Part of a small language model's weights.
Size: vocabulary 4096, 2.26M parameters.
Architecture: RMSNorm before each block, rotary positions, no biases in attention or MLP, untied embeddings, attention and MLP in parallel, value embeddings, learned residual scales, skips across layers, capped logits.
Training: 99M tokens, 3034 steps.
Each number is 500 + 25 x the weight over the matrix's rms, rounded and kept within 0 to 999. Layers, rows and columns count from 0. Numbers have three digits each.

# layer 7 attention output (transposed), 64x64, rms 0.198, rows 14-63, columns 0-63
522515489499492497504499522445513455492455505498545489500497528480505488470484466523513517519491496505510506513548511505498495518531498426488511476462482513494487520515513507490472471508523504
481513513496499512465480469485485509528488489479465540516502482501516511530510505528515487528501479501520498517482474557508490467503516517521487533515479479518504479478482521466492486523516532
511470504476532504476507528485512509420482458493535474529482458463507499509501522509533529513534475472467505505486501474528493486502474495535488494526551485484490510497527473552502534497513457
462551492495461492491493525543484520502472501525518495503500504549477473514489533530486486533521491559491546490523543508461439526488489492514541478529488508500505486481497566529505497496496488
487506474512541446479480491486487525480506479481519533479486518513462526503534517480481510497521489534546517505528507499476537506553503503482501522519503514505446507504471511549536492515472512
546479469496536467477472482499523476531495474504488491524494521523519477497508507533525495527522475493510476482504531441491512491545485516468488510519497532481514491458515504557518485516500470
485521497455467488512491512486511500500449494492462486508504526471487480481486519479475494481500535517497470518508524540487488531478474498500498490507486498532475503513490538549531522499519521
511472535496527489441493469507527508502508484487504489520483484479487545464498489499464482492500498513496533505465521489487510498449492505511504461490508509493519477540504516521477502506561495
502485509472484530516473510463498499476475514523511493470475493519493489476522507473525492503499508467528521502517474465509519485492498474520533493469536506458526482529501518467503472494477478
487463470479490502511490510501518487510497531499521506530453465472508533496483535475497491508503516469528472501473488489538494529492512470492455491496511489539527491475449479486490441473466505
562516491503520502483482471513516512501466470535505502537543505471525439494471483503496510505497467488566462519458509535511501516512502479519505493505498512475520515517504495500542520492525521
508438437477487483528482482446499543501498526488503535520521502510485466515500512478476486476539490501500485473553486543524495510519506483477509509494506458502530488533464499526510493530451479
528483493497475494491484489473473459487492502494510529500534500528478535523503512453522529501469512501528484479481479493487532465464495502527504478497473480495517470512516456505479485501517504
477536494453451470510531514487491516477422499521514517443513526477486477530487475507505520483518514504519518542481456538505473486498467523496531527474479504485506490481525560492498555485518479
516508487476506487551493499489519494527487473473507454512512482501479446499484519486487466486492472514522509505497459513498518494513508479503490514494528552524527486511472475500494530490483496
517498468455513479526464478510480501471491481519478492535467491555505512502551513509534537479510530500464509493505477490502514487496525484472485534510524486488528499492516489483496485510519518
525471473543510506480482494482502517501513504494504513535506451454481520508491476466521487434511527533453553520476504477491457492506499512457500511528481480510506479475497502488484498466452531
498492471500472491495501472495496504508492530550494497506471468479521461464529516468511483497538515471515497473522476515507528444482461507508481539494514557523507536496508496493469448503522500
475495519531523544480518483494518512459480521478470493504508528556521556488496510467570488520503534518508458527521490496469485469522556548465477493475499505514457448535489526500504479547524506
503518477540467496492496525503518516483472522522485442479525464500501494459505537534492506502522504482522514472516506459479536502490476522439464474512570503484509473444482481478498508465525470
508491505488495546442522517504505484499495480522514501460506527490438534542500508525542493456520468462499554474498547483483567511492492498503484473497461527513532492505495516511511518465508526
491421521482524502527528493502494504452481543474518528563563491544513476526472460530527481517518470511467521501497530478506494464508498513511529486472483496468488520468497465548490515531479499
461478464501467501507511481498485504546511459522522498503518498503486502505518472522530538520460525526514475512459513470524488455459461517518542503508453484450529499517512494486477485485507471
511522477503504494484511502462528541523508540463548492466544562488514498527523503499514492477480547499510475481473500524513482492545500540564505457509507467479533481492485523500506454502505515
470540535563479505509438532495522508458453455495506498499503526468488462582508481517492523480506514526516460464548465499497479523466475473505484511439537502469545517579509436500494478492520526
517503500483514515505523472511545492513507514517536533491475485466491498520510483514498537489526486496516535473516508499546473541508490531482471461472512522469480552514506513462468534491505507
481476509502500541513489521448497467514472521474501482480491499500504479492506481464520458496485485472497460461497468537469489499484520523501532496501482508512472464510516495526480514510481469
500457467497505509437505448491512528577496477526530461527518475488516562516538517537489468459483505529515506472474524490540494518494548486468539535504481512536464448507555497496515494430467547
519536509501510480502525505488567495561450512465492551452531471495482503529498453508496535456503538524532467521470516511461472513512472533510520525471529474516479451540495505492515535496483496
466507534492514509496557488464479549512475545461509495488461483515493482469491495478460475451524517485567549496523512483510466510512511507496498521513523495521533502545469513515513506501489461
483549498507490523531463519542528516527512517478493547522511466430516510488496461484504468499512467509508508480476504555556506489509491501522509499502466474455515527525528514456553512471457485
520470540489493467502470470530514495599495481495540507494528519451513521497527519463506447515536492537508532556531495538487513513484515486507473458476516538498481471510504458483496507542472505
483503487476487498509508531507579464498573482480511502477523565523532508513543474529498495474479507510489506491515501527512528535532551472457507498432481515486520501522503495489526526507550446
495513463508482497492446478473516497488476492532546522496459499536441520508527480538507502497475493509512499525497491524506529533534528469489516500499510472486539557452471521453494503496529506
455512507453444510472503487510498510447480493513516512538478466493524525523473503493493520540414521510552459448475521480545496512508520489460451495547483493508463532457495512517500467523533516
529542496500482521500546536454501492506466526521511468492524491542522486502510495508529515476480521512472512510493530501561450517532534500510462493489528498486525510462475520513497517491507552
494531499503506480495548462525580484488470478493504542494505532508495464539522512506495502538536525535477495459513475493506499491474559509496548500593489482545522474515511492530491557496493475
494476476536438525516513521482537453506436435524514504503526481492493513531505496500473546474501528549480478488524534501499534508478475495564527519457499491481551493515472497532527504462510487
531496497480492529520488493530440494512526521493454540544508498480472497498538507538537490517475437513456512552524493490485471514462493516522502484505543493516519475484431501470443561516521510
502462474484483490544469489535467516525507519472510511489487469517567489539494416497506489451507528466491484494483486495443499500481490508526475508545474526485479510507480532497507494500472507
480483516541524490498503480487513506501496480480491497497505480456471457501513489518507567493530443456500500507504489499463471528487557508501533487506512480495470496513507487509527481487456491
448549500535529529570499502504473474530497518477472477494542551447521479494505496515510499517499480495520521505491475474492474489539488523506531481506486546580495520506492509484476506520544562
500486492514489495519472513480498529509518509492501502521535519511521491485498524510463520444545517510521473513490463525508525478461530507511489498502475487520547509480502515518499552529476517
481506483508500462522482494463475501500479534469507555437524501458501453490488520493520495500518438484483509487476496503498518496501519514508498465479530499485488471511512472476469514496558486
482480503532537516498454489510461493551511446436489458474476514535491490490462485500499552499528538530448530490551506547525501472484511515486513461513565506469499522487489466507518498566504511
494469458536515504451522467503534544521515490484483515467529500542483507493469459515512493483481514449514531521507446480473499521501470473490504513462552485500492513495499495494470510524470470
458492534526493536483460520450509494483590526516483512522508534545534495539531508475495480548503521503479444539526520556510513545521474464479476523482451451449461440541513532484475499473514518
468469495495452542509488478495541556504509513470503485496488486467480493460519511504510518517542506522458472505467496463480492516519529494521532511466530529518466472561562511537539497498489496
508495519482501476502513542535524504502490520570487515500467527519551460509481504545509513537518514463503502459492490508483467505472528500489512490518509516529492472467496558509524484502526502
464468513470496511486467526506491460507574541534531495523516485514508534511490497474505480576513497463492483515505502464486531476508540475519433547478535499485483525516514558518486498447526504
# layer 7 attention value, 64x64, rms 0.221, rows 15-63, columns 0-63
431501513483524510514495504540496511479516540541496504510485509504500473494475526494492530484480488511529486508529487465523505469515499495504505482471519487500521509481536504520508486498506485
501567477520525468501497431472479517492497515467508471460495487474503507487477534486512479493536505498561490492489481520481497528485506513491500501506501453461509510464558484475530457508500475
535471500550512528506470497485503528511454509486482525491528513510541458495487482457480489491459511468473509513479512495481491510469463504480476548465525460487509449485481487502473515499499511
505496520454527506533501499482487548531500504533499537521529492536530501533474477538548482538496495479492490490498487512479509518525484520527494520496490479512496530479523502477477517488465481
483544490535517548536464558462488468517548511478492514486518470538505498524507507502486501513511534465506508482470515494506498512509478492488504497497496481510493559502534517497477501500506500
549516506501478484504485483527532490487472496514532496506516502497510492525501481472518500472494503490497513508494492494518479509486518516475520551483502505471518526481477481501420484531465435
450519505489488494515522471506522474458507473492507513510533494497544469526510488493475487435518494471511500514512421503472468488478486501517493502479513490534523497488505505490516506506510499
518567511523501496486556477479493497506503478489473492531504492456511480495461503523498501483525492482477495527486524503492501500495511490521473478510482516504543476509491472472481495521510493
495543460547455465545527489485473456489535531517520505521501548469490492476503505503502507514460484549490512483511500473550520493534539496526488499523488523525520498453528516474524534484529489
459509515488461518531497494534525499527511538481458490474502495540515515503493515461477496504508524470503483485567533500471512466516498539482517511524503483504502522465512497482493495524530488
503519514524505488514494490558513499552523507552482493513468506488462465510496467481503445499466523498531510490472529496454498512501484465499492520479434485546500469525504529506493506494528511
482535504540519513489515516552517475502523507498494494507459485456510484464509462548526501492501517493492531563500472528507491479538485505515532464539492507487532494486480504479528485501479460
508467541488506510464499486481538489475433507505490507547491530477514459490470492461459469505484478505502523514480555515499475493498475487481486503496523499542502540494507466478459497536492462
511522528525492501509498493501496494548446529509488557487467483499529482475511478487508558490534477507509513506512537498501528487484487491485514514510492508551485518485520507504519525515527514
506543491521482514503448498497487501512513516513488491493493489489494543516508468495535499503502469503528503493467535475486469482503509535514492453467513492499517513525531454502521497471509483
505509506496481442506488519496470460494547483485525474492488608487527498501478500519478514516530497541542490501492492459494469503494499526518494484491489483515483480503511510519522527516502490
469534490484495503486503521462487469474523529506473490522500532514505527471511465502551547491472491483507528490528498504519527542508519503535498486525499471521540473525455510467460507490521489
541466531504503485494480489508525534459489541498480493522525499515464478519498508449426484532480496515498526502519504523474547486445504521452515544509505517485565495513530503546513487453518512
497552495491502512498543496540484505478536485497544494473468475521454513489440501446478442489491505489539490491505494495466487464528507510520476509499491526565465490520544509526502483489512565
537503532438553505452466529460485516526513507519496525471514485481548499451468482466518517494430472525492505537495539479536526496539502492524487525468502490493501512517531536460507542484482469
523484488539495526497496526487502517482500500568472494525497529515503481521483490493495536516529495525492478458476466519518519463484541469532490514528490478527547452447455498495452510559503441
473463474512463567491516540446498496501520537496503520478491512545517497496521450514486503494492518507477489480507496496521472500536519536525477506503535471518495561474489468535507539457513546
525466497536537491539460529515504493510496519486531475509518502452501478504479481490484491441456460555537478516492470454505506559478482554516520502524485489539482493497500468500498521467519481
467516463540552523466465472502474486499528457485556504477505482448531494499494529554437470533489457490461498464496498491503473514465481547497469505504485505473537526510504523492504528531486531
528551495505501492467477524516448462522493471501512471512488529497483495489538474499527466513477519479494524508497487520487496505472444507510476549493508523544475519479515478467504520521501475
513454513513483483498476491518534489536529498500449507454450483499460483496525506495474492527510501482480492486491476485472517468514503558499512503478485474422503470506511511506527528491504488
527521542481549452435540509485511520498490552532503551529472502484492457491499471516543522474516517502500542485497511457498482524496500528514480488467488490488517502571496453524512489514502532
511562440480505544523497485541508507504500518492546465515510530463517508483511480493468528507535448505484537526475472479515480507523507542494497493499481538497521500465550468496538524502526494
534495515477477491518493488529522500471518515494502451509521529448520501484524523481527475474468522521526526493472505488427465481542534533531492528482535453473480513463511530501473495536513517
481533479500534516495494517466528448511564495527492487510504480491507525525560492508513510523527502512536518519429477543503505547538510500504483493453459520502499531512516469501498519484477459
526492491479484492508509480475502477535506499498474473512479560506505444554495515508539470486532456492501480497490529506518498498447492517537513508456490461513540529538562529507483500426508484
504535513579506500493441496499485477522500521466509537497489490495504465508520428478495554510521475538560529489512513481487517477529479514501540526533474479508525522486553538475471483521474502
515536476466503502460507506467497536507490499499505520484546457535487534480503507524522513515521465542494541458510465511494528489449518526568497535509501471535486514513491455451532491474439494
435523524471537489455507518508472494462519544505477493526475441535527508495467546472497527471482527552477467507531498544467470490449438507474516535503518511514481512501487492509510478548490506
464489504483535471480527513530478523491494486540516484573492492476480495488506504508468505441469497516496541494492423485477517514517520489521515526578474540494501535499521542493498474500505460
478499517503506500514494519535525487485498459447507498511522525519506462451487458516507482491471520476454480477552516494486570486544500521522519487470434536511491462490517437504507491562502489
433554485475512525494455541491496556512517456542583534510485513476503473502459443516501501507475504511487518482465499493536488501501543507515486498471498504471468522507523497498494515487478537
483415489475528493506543503490488542555503513476523479496523498526479516499484509500532465517524527457459482489497490531518486483518547508481509512491483513546497527438556500475512506466481476
500506533501497469550536553479517494497504528487500486492490523475518496537504510483459500479536498516472542505504505519515491483484516483467470521463486476517489512454456491523522543484499481
547514539526538503527472491563532496502509510501520470477484508502519490500538506513498485497499460496451516480470487517550510468561469476501517491476515522521500506523483474498467522509473527
535451502551495485515538486523476493525533511462531507531504545492504469498502486488530494502493523540487489519476495496489515486513506497481451494518511584457554510485494479482527503495513522
491469482495515522497556523494509493498487469463511484505495522482516478546446459496469473533512508535527487502490493477494522511535468507489534517482534476490493469542483510483533493499488497
564492545542529539534506469515501454524506492471546507503483525478459530493476505488518535488491495470524448511483458496516491519488457507525534530494454503488474511441515531494521518439480521
488468481530489506593515501525500490457479461510538534516474511556473504526519499481500488526465502495495493500548493512532505491444457521541480514472497467497511514540477559465493537500487499
513487501496461544497490472521493534509507532491527449457486519514463501488488500488489511505556489467494552477486546483504540519491510515519505515521502484516513494508483494464493540521508490
556504489493472521480413543468541477489499516437510511469478486530480499522472517552462501512503496461531507478504476485522498489455503501454502465545477512486536548507526490515525433529510438
537490536503521493500473490508553532532540487522494472465473538548511482480507466510476537545482469482477525537470515469493429491472491506482506529482459508505492450520525498534438514495465550
494491488484488459475521487497496458489477522498535473517510465489477494484512476505488517530480507511517506495523528498515498457519491429501518472505472519519479480494504501585529517537437506
532478523528472546449477501442508509496495511526488514503511498522524515547483523520483471439521532519502552517518520542475468488442512415482524498488483534540469475524521546466526538515498489
# layer 7 attention query, 64x64, rms 0.224, rows 32-63, columns 0-63
490519493523500495481475498488495485497515477524489501509481494511534457482486464490518508501474500490534478546514492492484485536493513501518485470523504464512510494475511513505475511507498517
495497495502476506507510493506505504506505535521442519474475479501524488487499509482515504507507493500479490494506505503516502472491513539537520524487495496493508467473486470485532494506469518
491513521525468500507480504537491448486506473485480514496465480530476512524471470502535504519514488501539517507508477479453457541492501440457467486519487508481495497508513542505473494515508468
483500521519482484481475537486490483552480518523484501500524476496504493533468477498504510546515486456496472510501510518487500518486509501531508480506463503507466505479490475471522509507506520
507533504479512485533489494457504493520491474476534516489479500483494482513543520528508511496507507549471490496485520477530523463509539525509527521496516461507487497473477482519507483460496526
519511479480477506526495505492539497472487477460503486478488508532516519504501498507509489488537531500511550494509477488523506516511485469433443523475529522494567475513486525514494492496477496
502549488468507521512528455485542513475451519489519570502527501474490496482508524503470509442525538496509491521480490537574479488519463511465461522514488557533493460493522525468558510535485500
465495516505493495470551512520521489456501531505467549493493509486479524489459467484532468504510495506521481486489469502513505501508499450441446506512474508472518497509544515505527493528496468
500499451474483493471485515498503506471505506485488437536484479477515459503473530504513519492505506508518536496527517466510485535495483476473437469499514511482517537489544524518456465520483502
472502522511501490503476514519477423523484530564470473521497510539451435458504530469514513498444480471523478494479479508467479535489503476530509451528528526501474515472507488482470544490519510
532484518504487497532533532513467509532505487532475494457508504539495532486524467474466487516477485450503565516521501489520493510511510513540470533470512487490523531527485495488485527495523517
492481508457535447521520519530490449510509508480498534494512513494508498505499529500461515496506527508481487512484491514523413467491510477509541509504507508475480500465511540507506478525522501
495508503502483508472472512499444481498503515477545511507472452504477501533514502504470518482490493526507513516497582508498506500509549495516494524532496453502528503464518516475490494481521513
436474475515476440491467476489507538468461466442526500523540486502513480516491487501474486493488516523475537480501495455493518490474515500478515478521504490556496518507456542510487498479486508
502514537538496515505545537533524485497445517546457480556459499536512489523444476516503502488474517516536465533446524525480457534511493497481481470502478476471525520510531484496517523496502526
496497537476531469556560512493473494520465550471503496524510471472510524444519490504504497486493517513533503542475434534518479513535526450516543538489541535502493511554455556508484491490498503
517469501508481499461454449520512537493472467535462508497497501553508503487495531511536533507506482550492468522498496514469512512507494491502492492523491519517497517512492472516486521518493484
464496511515480527458522487520544516501466519499486507497517516505491496517496519492522532496510510518520507550523464490479485517496503492431481484499494490511519517486455532515492496460445489
481511539525523551496527538540497546520447539491529527470522547573500502494480498485561484528474483487510505505476517473501479472547506517500511528486501520501526477497474514489469480519481495
504483535492502476525491519508521476500511474488503475528442561505487467473517481543529504454522491527550514501509469479509480528534490483484530510536510478471502486421476521496513482484438489
526522474516506513541456502494479528487519457490478465473521472509506465521495554466508543479504458501481489517483487540503488484514477484532502502489533478516468524483492473461504495506514473
532478537524440516503525521506452495545490521449487506463531503535557493507509449504527532500457482491496484487477524464473525532498464542531460521504466535503479511510537491500520545478522515
499510515531514554526538539516479530512443477502471540470546501522437565527576511504529534504481547525500466514442556488474522488509440499511486457499504518504494526509510472492487533486540560
466534506536512501515496509506462467501474486548470499448497509536545504489503480566465488529491483543476511448453476520527483443506474493475531523476473496533519509532493499497525509498515507
468456451449484465497499501447473509485545507456530468467451489492530419476483434490442467488501499545545515509514457486546518515507486497515505519475492451499504509451486508541493442500518476
492486497531529513468511549475507487476518498498498481497503514532515517475490518483463485565469527449479510513491501484508509497497507512505481514493519480524469502529553517501545539503512446
526468491512456525494465446498503509479519508512509450544460509491502483547539509533518461448464511543489503507506492509507491467492515492484483462507510489509481445446527529483502502531511491
505510514516467520541472529472475511460516539554523446464557455512510524492470522495549479533501495494546495465500550490495513520453515487485513523490505470472494492492495480500505482522484470
542483539511526548518471505543515494493525491489515549504516545543533506496487487489492526508471542468461468466485507494533490491524443500521487482454473481463459531509501483492476565510483548
529480466460479543500547481540492515475515478516490481499548525505507509533522472486503467524472479453492502521515505482482467502486465506518529522479497500509498512496481460511517550520461502
463533528510483511528476510520497506529489487517500487494498540496544532472538472485466533502536486493511464480484450546506515461520460514474480511482547538451513522483496499486504487492479478
499523468514514520485473543484505504468478498538497492517463506528483458558525492478519476529476447488545497530512467504504515543444482498477454512507512513519536498501497487479474481577437481
# layer 7 attention key, 64x64, rms 0.223, rows 32-63, columns 0-63
489504539497468495494510508525531504481507519499493471522525475502512506514485491512518506491487474503506503498512504527521505486511503507499505532504516492491477518476497507475532470473500489
481516495485499518493484492489476513469522481483527500498507524491492482492485470486525489497498500497511494542531503493518483538521512473502466495504476487515499492490527539510487501479477484
501489530531489518471540509512512516479510517503512493499528500473517470504503499496497507507494501502466496510479520521524518481499495516534518504480491508482468533491481512483517497526534516
468506483495504494494496511504554481489507465510510452513514501493508495531466485504508513510487485513477523506518480468509509497522528481490478528468485476516486479498478492517500517480508517
538531519450505536533523518477484493498531517525507494506470503501470492471484511484472503463507526482542489476451502531502543540499460556525501493498534552498550510478525506479509480493511485
508508494493523501518480504452503484512502482548487522499496533529507523520509542517481522501523491491507490506508489504516504514497526499493466500517534505533511505483497465471537480481503522
527510480525526542521531485498511522511509536539538505500525465517502489498482508502489504466492520479469483468479527492537513514506445556541522502487517501475500548502493511476504419493511505
455485506495487483450478503486507522497526543517515497478542528511552510521486477452510521533475505495485494524518474544479497560513515531508503541510483513496463531482467488498497540490476500
487488508507457443431523426475527473441524509439553488473479459468529499564474520472485505518519507522491539498528472495484517534501496506529480503532489473519467511477501508521500536469459506
471501475491495509479509507469491476491510512514500529532522520473507496500514527484487476472502488490493492482497506510500498518512478559506516512476481495476503510503467491486491501502475495
523476510474447531492506483500474513546528485503472518520451477552498490486578529506495505504495508521514533465512483537529503508523494505499493511481531498521496466530575517485514496503459496
503510542465508514492512520511487516551508563531501509478527531521484463478500464539472542492485495529500492440499486539428473514520435509495559489462500536498540454479490520495488482512488536
477457540450475512536515498525470506499461523464520518525472535477475514510512473533470477512517466514541474482466474538485516486499472496491515475511508519531482473524521524518502490540525511
486503492529541505505456455526511489465493486468527486480526508482434491462447546478530499508541504497525484528531494474496518444523514481484469513511493514524461474525502515481475539475477468
512494484485524480488499540522514465517529474528511482450514487548509463519474445534507513492470459493509429546549494518458466549474540531531510514510493514501490498485500497540504468532513460
502520484505513542492476509512514487553488505538501504523491502508446507538531493489492508468468545496525522482506499489519489507479513535518557504466495487521545477504537501515520479554480499
457462485509499529471478501513524515425424475480527499440578507489427583477496548470526495529480565475443529511464475490495489487481435482498520493495488523522486531496499511522479548524533475
518496557516471532500549528503492482526478491459494513438492443484506534486485509477483509544489497474534508493529468509529530467486500471512496466513508525513482539515478532508516470446477484
506474465497497484466474505472461456494483511566509471506498479511492488470491502477499489563499497509494539476509521488519460486519563519464482557492529487519527484423516524480509518511500537
476485443498474471522501527478518445447497506500475487505538583529507470544517476520519500497542514513511506454518492477513513556522513510478513524488485495441520497469524484501508479496484488
520523503517494508507466525459449503450530493527515493496457488506502479479507536460468530449492550471480512461534523499493475504498471529518446479510522466509485489521487484515513506514497472
505466454482495546552515504462504513476514462498474541470526494470493479501498500474543548501503522487543453483545514496515472471480463531524494523499493545533473503494462489536474464484521510
438516540488484528501482502475521509498489557505476498508556524491497489478503518505506532472494473517520467537473498511521505514505485483510489488451474485485498502471515505491505505486480487
480540469527502494506472484520508540466514476556508509498487511557499504509495503488520477447538486543497494463468531495510532508538442530517565513495476469458524465536539481479493515456482473
511466513495510516463457463450495470527526524469506527485459468526466501419461484490512480540535428529508491549515515482520518496452540501496461538478483521509531492446473523518546509495510488
483533530519544493526506495499521541489511477516548490433491497513494534486522510521497464509508483459450522489516502442474510488488526523484519512492547499478481548464483517500510510499491429
505488496519505548500498533487490523461563468516510497525458453563524533504510508495503453484468506491489457544550484548488522491523559486469526516518545471487457471478485543551490503489472486
505518559530533503531492504537481529496500507517493482476514516538487497469469518496501491492473528481485518545500542489466494529497513524474479479514505449514491467476493528487531520483530538
518485499509522463502519490513531506487508517501508511489498500508488518521507529465497497481521502500458551494532533519533502554561513511511518486501495508515485506539481525513514534489538525
509526532497507556506474494539528542489525496469501541518488528488462474499546467464520479516485524506460484559544508512498534480488450517543506525518489538528494527491506493513549484495500515
530548530447523483484507515473499511503454530519501515510509512472526519508487508511468519480481507523499445515468514538524510445500469499463484501520489513514532480514525514525504510475527495
484544516519460474547512507498543536502468506539464510475515503517443473539518510519542495483452496493522456528567528495522444556518459513502515471507501535517505520471508488474506526524489469
# layer 7 MLP up, 256x64, rms 0.292, rows 0-25, columns 0-63
499522517533503477478524464469491451547518491468476443485545534449517475473515543492498511543523454525467490488478520472490490525552462494490501507462510510534520468482508560566475498448501503
521487529543467499470490485522455482433516507522502553486482516521513496477541481517533514517498522491465481532538524501477579482509470546510524477512509482493525520505514518458507511499467488
490499520496470511479529461490485553523504509495491470452507590533535532471492515496472458539521471488500508510514501468513528516498491485504483486471522490527468547505489511463528515511499444
502490485534458503534473507514518526488467508510484510465469525520487539460500505492519480496534489517477525495466535472511448506444481473510484509522518484493515474483489536512499535534537471
458557547497507516515526529568543502509497483463504456493477517485494526527490515519534489463503511480518502514501492501475504507515503534491469528490446517453515504484482488495527522507526499
537500502519477482494487509474485508526515523504506501458538491523506483490488521509517508502519543530494486492503489484506544531476515490469516519478522532489522502522429479495486483459472493
474521512509462473427526480487501419485531484471477507506534571536540514475490486554478537563519460555504520487508519491472544508482511475516490493476484487521536489506541470524500516546477522
512477462538502518476479517494496467512495558513490496450548494467500498504495538499508461507525469513529493488487471493490500477503506577458485492501462490491483464498501482487510442490495473
504475522547490506522471537503494466521453482519511499510498522519524507479471548522464486510537528489491536477512491498527505451501489526478492495521516521493447537506500531483496466486497470
484485532514504485479486523528547503484467491471502502447474502568510495523476534482521525510510473509497449514458479526499509522510573497489488550513500449478531518521470461497551452468528488
505497511514517517505506491489528523496482503540486504546497476499499522492454545532537471547562531544523454542544507534493487513517483447462466552508521491462504513513492520489536485481475518
484516492506520512511491548497481535477477478535518530531507483477522515523455531466500543508493497556518446471497459526528514558506520475494515525469462515479507498493471504478504531474503507
479506493488517473495489553552503491444480504502478514469467490493481468499497463451511522453524518499526490522473501531446475475507475526466526493528504501541497476518511482518484516545486525
526486519491462507502493531509515482500459477510508514530486548492503481504495510505489522531504491497475497561479449512559479472483476469536502527518510472514533514489507476551493489513496535
545521465558499493502445490507522500507476477485512518495478471515507489504487498540529544503537471498496525508509516521564492479521471527484471505481495478493482517474456491500496512488497524
465523535497505501464466523565463595489557458525559521503492513472432481490494491517476479498533484517511489522443530527509484501561459472490487456509506529491497496540476506551501530484488491
460554509534483469469504526473505542523491517470459532531487469467476527475473509519505504510546510500517516515517499491503443526504496458473506560528499477505515496514536443508510512465482482
508479480480505473469527517511523508500516474446517446502513481495500471525558474489508525520542509497459462450485522484469498523519462486524508484510499541497471477538519454525513515469461487
470533509536494519495501538499541499472519539496513555478550492461508491502493521503513519505506507464512493519509539488526550515454514482509477461496492500488475506514474519509525524524493509
507474490497486523512472488487499504500502532527510535514553476495469489502502493509506544487521529528495519552470509533472502484457519506470522482518532497521506514487501501516458497465472503
500493509529515467477532509521485535455502519486520538444516482509485476548513526507491496481485532509486485508463496515465470539511498504512498457522490485485449479493518487508488494513483501
513535524509553502522534475486508476464503499488409501474528520464547541507523500547526515548488474543483488483480473524467531506470488498491489479469497528511542503480461513499488482519458422
442488481477527510504521518518481499501511511488513454441503501478496522497498492485491531464498464551499501475465490506443572480493501493483533521493498522492526523519506518488471514516461526
499570473533503518504500524527517498489429516514525500521481485485569507497512476520535544484520545513463439494496478453466549484502507558545482468536508509503560512461521475450431506500469519
469490487533506488540526471510506484504462522501455519521555511472501487498514481461493554483470473509472531499495508467506481469482489501508473489494492517511543509507489509497498486509469463
502493506520511514509477495507480542532519506511508479516534472468471500511455428500500496522501500494476480518493520524500495508492474482556458501500478506493512517459501436517494541514476493
# layer 7 MLP down (transposed), 256x64, rms 0.144, rows 0-24, columns 0-63
476507494490488459472536506537473443502526434483446491508504545475544500462532528477501504525493517519487483513456542509517455525536477501513493419487491532517456450540512540509468470503509469
475495458545451486482466529538459493525553494535477522480490478491486513470548464524483483502490495526473531544507513497510538508490500533511516469500526466469497507519525511450562527488502532
508486479527498492509548518545503472467457480508487501523527503506486477473530454504490509509490486483513446488501537527479473506523476479438514508468496522491514525513539488514512524497517465
510501520507547511491524481507494478546523541475477519512528488546508544531492524488496523491528479503515427489508494521484514501483484468471536500486480511516516513471537520502490495496501535
463545492485492473489510501551535489509522497507481476517472530487549468475500510514476490485528513497505479503496515489486522520512462538470498529467499483503498465444483505493480502526503533
486515530497532475474496499574493498515514493489528494498514511503540451477455508517466505478486502513520526509524478488491492508491488493516484508521507485489467489495518483497497503468476496
496497456478510495447515509465483478477551446485470483493488495581548488471516485537468496541535504550519487484483489518476504512510528484509510516488441486532537473513566477543461474484476541
519503490479489519501486539499455490523505513508475475509471509513462478514508507504460512518507520558483482478483471530502511460502505505485488466500503448543515492504504496521491462517500496
534542479504483485506486473494488518457540518486476509496516465473504446510500464465513490520465507518499491533467490495488473511479506479502504477478510541529503485508500521520484524490516529
558501535494506490505444505482466535517445469455489498503483515509506474586492524442464518500525488463475501500488495490527492491480510508519505491480510478474507492547466494518522442509483548
551507476478473500540520497473501440504507498557555525537504517527443533498517533500566525496588512551549463489506524505534524519551498465512525504539536516461475521531516514487533477499495518
457501509489503509506548480475557488519458419492509472472542517536534534503524488475520515541528452455542490510443502475474514486518505502555532544520542515512541472471493536477500487463472543
449538517496476524549518516485441484472534456551504518491469499505479478513491488438502515509472556479465503473457521478499491475522483530476484491550485539499484512484461524520503521512523526
496495473516492523454509528504505464515554527522502499516519509489485507472482511509505490500521499490508487458510493456469553486522522535472502470518543551518483514495449506490478495482484503
504506488495507427474540517520465474481479511497507455526504480476516498484517515500501503495503478499525496512542453518457533473516500472488540451511524487453511494496512500517527495480479494
485555535488554502488459519492454488459503495535452516524464522529474451503510523528501500489523498488507487504482499529493464511501547492513523503511529516523463497551474506497471533537476460
475503512523493489553507540516530488491507510542494552517490513477496538494458494470489472514506546452461522484519513475487449493507509524517499560488478499526540541500534481510476488441493505
501565492481483524464530525507516464497468494494510511531512476535492511477527472532503505503510482497490480510491487524534451484512507515474467522516509529514485468507492484477559519517476480
500493489506478478476506478492506541456503524483529522438490501489501516450480507516570499494463515463497524521474503499501454498524486489450485466510516477497524525502496452487515499543512490
488497506503513489546535506525520486514513502526478486511536521491537461512491506538454467482486490494513502512531493470499514520515502508482475500492512504531506524477504476516467449492471490
517492503505473477516508458465519536487473468543468576489496481497517463534497516473503518533491537472530515499467496542478503478498491527452509459497482505514493507497504515525490497504471488
478464525495526473476520443467480467543499480508448528522501484518488485491487524544554500498474499508507511470538523527478456483487492452524457481496471532524566505525537501464508519593502467
504503524528512487522489460483499458525461503490492539466496499491467517468489484515516491469515444466473481522474499495494528511469507518539529483502476554465496515507489489465510528476432526
460551502524534478487572523502492469568511455490483466548475525490516537498507469514502512533517565552427447462534512510463519511492455576502511509507485490466512497447505448476492455527432552
509466533463522482490509551486482473570462481484531510522478511521496463488507514487476507520508500506499485486504502512501508513472529471488507523514529504516518515466528534489524491518512490